config.toml
n_layer = 20
d_model = 384
n_head = 6
n_kv_head = 6
head_dim = 64
d_mlp = 1024
vocab_size = 2048
activation = "swiglu"
norm = "rmsnorm"
norm_place = "pre"
norm_eps = 1e-05
positions = "rope"
rope_base = 10000.0
rope_fraction = 0.25
qk_norm = false
attn_scale = 0.125
bias = "none"
tie_embeddings = false
parallel_block = false
init = "trunc"
init_std_qkv = 0.0227
init_std_o = 0.0
init_std_up = 0.0227
init_std_down = 0.0
optimizer = "muon"
lr = 0.00689
lr_mult_down = 1.5
beta1 = 0.9
lr_head = 0.00551
grad_clip = 1.0
warmup_steps = 200
schedule = "wsd"
decay_fraction = 0.629
decay_shape = "linear"
final_lr_fraction = 0.0
batch_tokens = 65536
seq_len = 512
doc_mask = true
train_tokens = 570800000
steps = 8710
dataset = "wikipedia_en"
Each number is 500 + 40 x the weight over its row's rms, rounded and kept within 0 to 999. Layers, rows and columns count from 0. Numbers have three digits each. The size before them is the row's rms in percent of the matrix's.

# layer 15 MLP up, 1024x384, rms 0.0629, rows 850-861, columns 0-191
103:399547548386515504466476521473468546505512528508506527528411454461444460468480575539568493483465495486465467449478480556539473513484537505487499559490370494478506479543539558557496498447502491502487414488536492439496509447544490503486510532514504462581496529461516496546413474530479512473500516446554467512534529474555508494566552456469483488498542428446554482466458496572564482483440492541467551483458541519531478471484505473445532503495450484510425497617529434530541531455453553478502446546496495488442542487558406482566547517496559584451494512443538507497457554568486477524
102:486625516479510508428567487457475478452533482478469517520536458559517479528571462497489527498539437577552421550519519465497551436422477468429526403480458488452506481461494461492463549490482471487488491484486545447540497463504511519536497483576509430487520462557514522463480543496474543481445551480484482497476490480525527507566499476481575529591542478516550493489542444483542503551504489444502543499544508460483556441530495525460541474429517517513491512482555408527480530511557539482506478514492483467506492427505436419508416531455579567477499529438499548516502499536479533528
099:532527481518531492473522518489509476499478555484482506536442542474469536549502595517487518519507494582468442494446473510429454511532432550530513551454502414615531544558498477487551446504498456470550492503553503525493504485540428507490558489461504511540446513511487506464481498500509485484553438492500537432472493441520553570450455519518471501516464572464490528525558442468499476506526505523559530491485491476436539489450543465468499461581452542459463569518582513533499459465473482519467501488466488524476466530588517481450422492429502522538496476442402520489434552412464455439
099:527541475525547561524567552456490504503529451482459502547465458496565534465481584442476494523514483494596492469482477486533542404496490453492510472563532530542540514556512520499486552507473453484529469456477486449492477411511526451470442537487499475539517459540507484480522594524520557533408562515495530565460523514503520489463531457442542512578543528468506470433515444579485549477489545523465545452471524501493552486476434394491510482514515490488559438465514506508526525439512506516544535485512511524478481514505555542525465517506574547531489479493498464548482512481538517562
100:534444465422519445510518450529464513488459503576522434502485480536563535465506565390442458558486526497486522447517448516484532467445426574619547527519409474546488511449498472500499462525493560548499589562525510543450491514455509500561428522524509536492493525478499460441472469579503573485451513453469494505461480471456449551502506478499476548546539544546505565444488515588469513499542574470460456474433499539482511507427489414534479508464498524516494560541521514445503467442502548519429525549421542554509494550539466496472481526580458518526524523513482494502503465506475470579
097:471531521503563528507515591429579519503516550532576490501537514504452494466524517496489527560506558527499529496397447477487540469426460557538528502466553443525501563503454449493465535348461475526493441565585554524528485487460480516499609602542498487582474496541420446462514489469457417501491538473538511538488485553480456585485511554510491553458558575466570489520535515510450485539516556450522457548457455597513517477530531486463509589466515488547539446499504498422457485522569523536531509510554445532435533458511474507555487534466557502485489552507502527525521591512450447557
094:501455509520454509466497428536538494552506520552429521512494429525458453513451532494432535533515461561550553517508516520449512494524467491483488497527495450501488560439536510510444547499498491521528515512499470497523501516493469462552468494543529512425507555502490505453490554577517486529490536489516508603452453436482518462477490433483438482488529464453446506534477415526518470524443467524489452477562524413471545481512538548430487580462476503582447460498524545461478503523463511464505475412495531524516499436475486544533534530447461517491501425500489504434477537512438551432
098:490529468524452509397487553390468530479526479526497430421482490507498455495512448491501469557472475502433505477526516548542465553553468520542571497532511411535554483528493481518514520496524504581510513565458470483469547539501550474392472603498462490520483488470561479442488493543555549448469514473483533522487485498463483498533474511465475541496543544539453464516567459463546549539487557451528496554519508583466453494569454516466508514526434495514460493519463458456515523530453544502390478438468585578473496557490596500425496453460515529541505461494433516520448540482503535480
103:490549421442585501543546580470537452493499455526516505481573511533489491500528474447516519497503446507471508514479534473369482490529499511442497504512535514511477489526501470501476453450576536516520441446519538520485423512488518498457593624516521530441394482460503490521469543486527529531491515441453460459454565495579490532445477486476481535523484494473529487507487532466472563544464544463542612462468501456489532525475443574454461476586510517488433525487502500560506504556545532452582530536465519455541495527497514520426506526510528390483507519559468581459537481560475528479
093:512462515491530492509565485465551496423473513463436549489500462533512544492440528545461479529478585462470523533569541501464541572544496513500419486472485489455548560490498519453507470507465416512501503468481466452541501472514547455460500504570520473508456539528482485388544477489475500530512475537513442509525528444561456542555551517576566539511451545462463391531449525489519540458522512488448452504519409500488588445531486539486430502444477479464500542393499524534526487519448507539539507525525521505515462577594453438527460544471507482571479510456470608526517506543491453457
105:452477542503478474566515449490582494493536504486528449480506472560416564539519462514524509482507538460462412533600562447538531452516549545455457417523482460424541486495502502508519554543466513517451509513502477533454557506438515492504486520468547497509532447479463434532524524508553531547453546489416508446453443529470492573544512532460473447480475571465438444547593515458542565494579495482510492556514531554560525411472495558506496493518425557454478510455501505497525522573571519452498474523431534525385521497496433467536460504497459528508476627540488489475474503565498495480
092:507446499515496473532553521508464565496503460492557574454551505508492457503546531406444508460489517454565493460506540589521462503553417461485573516457472534506564464507552557538580489497543544570570499451614509464523526569511563461465427481450495451557444539509480631516547493535470537480455550523562529488512606508529496486506492458527558529509478513440497498512523505559500475425543498427496483502482514503467518465520536494495533489504487480500434501469488519474494491498519501452483506454541485526497528472515447470519511463564443452486472490462524439527502510527369551520
# layer 15 MLP down (transposed), 1024x384, rms 0.0342, rows 850-860, columns 0-191
115:537494425478561481547485545467467483541474519480471460532452421446435455481517467542465548451524464524469468483516496433497477452525516486546503519500480478536532569509444566517521465479528489433409516498502467451468533459484507469454478534412555503529443495496493515552550481447473486406473530478472475515496526466537570496519498416515442491500505463481485564554521533568558510513562503480505531433516518542510437558543484503491539503515484569467436550505513489495429458531541564508520486524485555558470595486569502476542470475498503515438500477446444514496472515496528483532
100:519453527548551491547506532510518465506488473446484501474499465457429514570520443575491451505467461541394489588529478543478429449552454554423513524555445503486578573527463475458410541442532495496443476474542523542555498448499503475542442479533489531626513468509512571541503485535550493421539515559521486411490466478470517503523483540497531486503478480471466515510512546546459594460547464530538453435491572512482440480478512480462472505524521520552408435462505521464440501469471498557509479460486491542510568468580445493515483414560517459521546469454455464444470529507511528493
100:393428558468504551484467496542512534524508526531552524474455491429582483552499531485495407496566585475553490504474512555544532515517528536457495554499480538553519495472476493397535536540483431514534466487495570512546557426518492497523476517427458558457502524478489401472550488540447442541595468451562538452468418515455503542461520513547526551520477536487616499514548438538483587464496511507527477493467474506486484491489487533463518556511537484421544476597505475544514562479477508551532437472507558496475485478497613493538524529538577500478509523510557548521424473458525475492
100:552618423500515459560549469526497540487500469561494433552492535433514469518572539475488485490502495533496490517410517455519559527529480443541551501511508528533528541482508511559543527448517450462456453451454540494522506489452420521505537542505516479472481496481466498486517529491527578535506541469533553548567543543491495501550461450516508466486507485569499531479517547450485527502535433499510482515514479431470471470448454498506536472540444462512521450465482484496509474470547500398468395455475469488436429475518584540480468458520559501556499507505544460452494552527538502518
102:502404476508484504477537482507471458499481526517399500467442544518531571510466524474483494559452460485466503483477503504440470415451471520487449485542535521517481511467457478546559610461451521483528470539455520481504462481387564447506466459454551461476524539536511530459524472553528481496510464500480475474479463473547450506446519482521425545461493611519498550460514557474548524488505488481449505487392477489514503432484450525465488520477533499498552496429493465495473540465477512494457507574519512631488555533529463530480510492526506462510449492498513512528479528467497551503
093:555457552474441547519518415491529578474479533550499455520553475538541488531533459504451462511482479502522475486523493485529456477483544453504544500510410474560534435491551473550553430529515433488490493429502533549474524393494452501470472473501469465506443513458483508457475528459530448475524545487450498487536455519479560497557517464440458486541532518448465524490524452505470524529414566413456523561529530465465513534554539512529494555509449527487424535535479429541517582461488510496528413475517493498476497508511575560484520540531523497429510399517489465502485529486529519416
094:591444496462491505471443504507542486446514549462506453581536550519525535478559588504471523550512515482493458515492510526533436447488532456477541483529406450530597440509527465563584475488507498518544484460438573446498574437533545464498485452485484487536537498485490507459491477539487430455477516566498541496494518431557445511578523442471462485502515442453453482533546532513534522522569536479485505503514512447433497493520562522517574478513538470511536545513498535499459529487489449562472463480465513506533516530521526456542476447536520470494508530465529463520599510536454475474
095:430523473600518601515495527442511519482518506573513442450536442563562547506471544497501418555459472543522472502495466450604481486468543436512521455532498510526431451461513518498435502473467500453494543499463546528582473582475599456512478532452524502536491508471544513510463466512440537484476417479468539477419485505459506376502517503442482535455459527487457476456567457490490468523515492518511452501458503533470413474435534515532460448515462482450513494483517547478481523539544480516453578498492489456499513470489532534502465489464516508504520495502471449565459492522468544462
101:480493557588446509467528557486517546484515512473494483475452503479493432445549488516498514490444492515534550533480515515460457545495493581533576475478426444473531442465481452413467485423532464547443464489474515498495452492456495473512446542532521553508500458500524529468487506541509432527487532477466510564530374523468501520467399514425468518528444537516497465504460477567466462508534504426461509508441484546592461547531510492487497527529462472493522483465536541534439487532538483455479510429463468543541453478491545469482494489474552518530516529512564498491501435572480579558
095:439478469426464501412547463460420461532557449481507482524514470550495443438540530505424461485558527512422430507438533488544486483438473472501486533548481503511455492472573577452505421486429473507571603480491486487508487462490438467483507460500498565559544553474484554413480497485538498489517481486551570475470504479462482465547596521459536507470475410532462514466480452457478477467477507452520516511595472512540476478515505402443503521454489523537473498477474535468584525492499509486487531486497508540556442516492457487498535554459490542483560443536488494431519500526459485441
096:480531446451400531501400439487515524516517460484535485500473522502446599571499505518500569534532489495498454545488466559530529477440604479441535500460511482435467531517460470478540477514495490447563478557518519433489517469530520513442487560561583499507497475471525507531498486495504451505449526457519498527537509524510437519537499522504498470433470496544455526480497529500447589498533568471578540552555465485485472541455449491474524544572527497566434459464426509488472487448566548395469458512459451546468515487551545442477513471480518550453470477514502415514504429480534500429
# layer 15 MLP gate, 1024x384, rms 0.0587, rows 851-861, columns 0-191
097:536486422537547523509477528528482489541542562515482506495460483564542512462447503504450428489478433514512510430439487473503490527602522531456471612474519443514506504559508548500539517586501528512536504500535517444518479564484452458482542495454448576493511441497491419467478492464514526527493485530497520503516468420501464505396513438520534445457516571473472523449530552450510490498483510536512457561472478517509464476507515515440491475558530528568511484448457537480496507407459519492513500524489454423523530506462444526530560451509443489553477558516542509574488502508565464527
106:568495502473454511526499538537595532456495485559515474412546492536614485449498470571457454574470459494483550515556477508502465509458504536553507542453463530545442442470429455535507499501464545478479488483447506467524499535538506485523553480505498463536454502500468434505527497520438539463533471468470543477498499481492476509471438561510575402528482499488528453514538519473463517461532472530554466530515406511519445546506503458472518467486454500437506501518590450545574514467500508529572478477484526490468437499527508497478493485504509519445565519515483504511430487529526469529
095:517517471489412512537509541428540563593431430584408455451503556521533489516504475575536463494442517498478441591462471476416491456541491456443493454461454520523532512497520490446493467566521496532480498476441484541455554506492508466449467508495508547483595496541477535498548505470487503545464533477450497517469494482562492538486493463447536510528506523569512479448483513486513544478510483493502509498570492482463481487500464492535562462517429464483509508474499474513489505518461469496576516533471421529458446472475532491482467469501535566433514454567456468447512524481465492542
107:506527534540521547525462520458485563514448506489426540481567504525508421461470522484525451464493528485515483467415473497473515520556514574531482500480543454499556528481533517638480479450493513406542517479554496465409528599544511486545486514504453480470508517546521588581543459567455558426518515475514471456445487480527418501518467506462503527568459443569516444464456538489471484467526504502484487472503517478575514426515514544468499447514457525516477469478483540580546538469483538524552468529451571542469572500499488480595490501555546447578482475444497523480465486554493444530
100:460597473521510487556436498536458547498448591489515521482537525514536558439439464554495543499540457416521516527533494472508484538550524522556514526516576446489550456522518502491509506466524525509549559537539549420520518573501497431430511509471530520457461462404455512531428526539460439457466523561570486555514468454598508512475484552508467520500510512490528528508540439565506525474457465485539444558455437535521513472432472509539541493522439547447489496509575476437491468519581493507480510520486511466510503505406512537554491491504488516515490501516455512490507518485487414410
094:457427583534553463512506545453497555486492517518466457556540441463457496517463517424465568545566472573523527530544509516482564543518500532508518522457542506509413512566556506518535497443474536592500501509504525471469453542543419422529518404529517522488557446562493359513431483496511549575502470523511544475519463476505549483530500582564451577451515437441528514512486496507546452523508510526549487558493487460453422566529507481510498488461468507460554556449464514471466477502529448456509499482523459542482513531502499475537526417489528482521465505423522519517522549446489504483
103:589535554527490569510472464523528454485540555503493492466493457547543500533558541395435511511531513567489526491554485521527502538511457496535565600544519537507519414540451530464459460492505498521535476504546522399490509513462429534490464478546504438486469480505527516529507528532532539427491541435471557483506495476545530487476533484473455508552521537446469537524539483499451490535509428544526506490495511540481459438521497441470489541498498530491455423529406539514571511512468472445528442451521517523502469496498503501487525466531527529494500477524470422500560524474511505433
104:549469494425569447546515462431499446566459506469483469564512404477451491519538517501505579518436530535491469539484559527492459445483506420520508488496533478540499550510536558473445536484440478506480513448471512439520495424471513540468527503475556435513505510484484497460498532522534404572508503460451437482530519486489460468557503505489560524446515484470486679562500515545497476522485479483476499466389457476529548496479445509548511497495431474489465494444444484504463525521515529549463487498517520463468526457506486558404429461483580449547512471473501523516509415539475496470
096:572539538477563507465597442537570490497476456509544468476561497507544461522464473670511503570538539500506499528543537585508480545536534567442526514495551498455491534558492425493487459487486515517482535473534490477451495466501551494462572497531505461563430540512469514405490466502550400458482536498519452489461541520551496465541584509540494506516440536465514506484483531482553542553548444528537483514543484526573506545490492485494528508488471523517456529559479579533495441522426462492505462445450530507454541505546531573460552432452516557508408559468518402530530489504494445514
099:459511495554446475541505547546402559511552562491477509518506472467525497588441444522522502510492567488525510560516493518487517487472483504512436537477543434486511553536505417508551507510506599527514470540500486434539531421537439511463560492474473500539523516571551538522498517512509517406551544469496491451488498508504478529473485538518488584577475521547462551502445525528507535498602501502474502490473446507460602456459560448464489476543586490465475489497539534530514465462527508502444508484548533540490509539454545500496493482431504564522508581473428520450508521542483527529
095:527471464441428510481533497480505528497563516504529561489473500546531579498461426495533510517520464516558429474440418466528442521492506449508451564448494494496458437473497456535472524444544598525530499494448506554442552488408544530536403478497413464471493551560469471486532565541451465486458529508458482525522484532537493458518527520429576515483518516503540372523453451502476474452583480522477484425389509508496511448487528525495511435468451452486461467511567497477470581524534545479589521510507461548531476482481496506458415401543488526439506506482511435501499430475449512487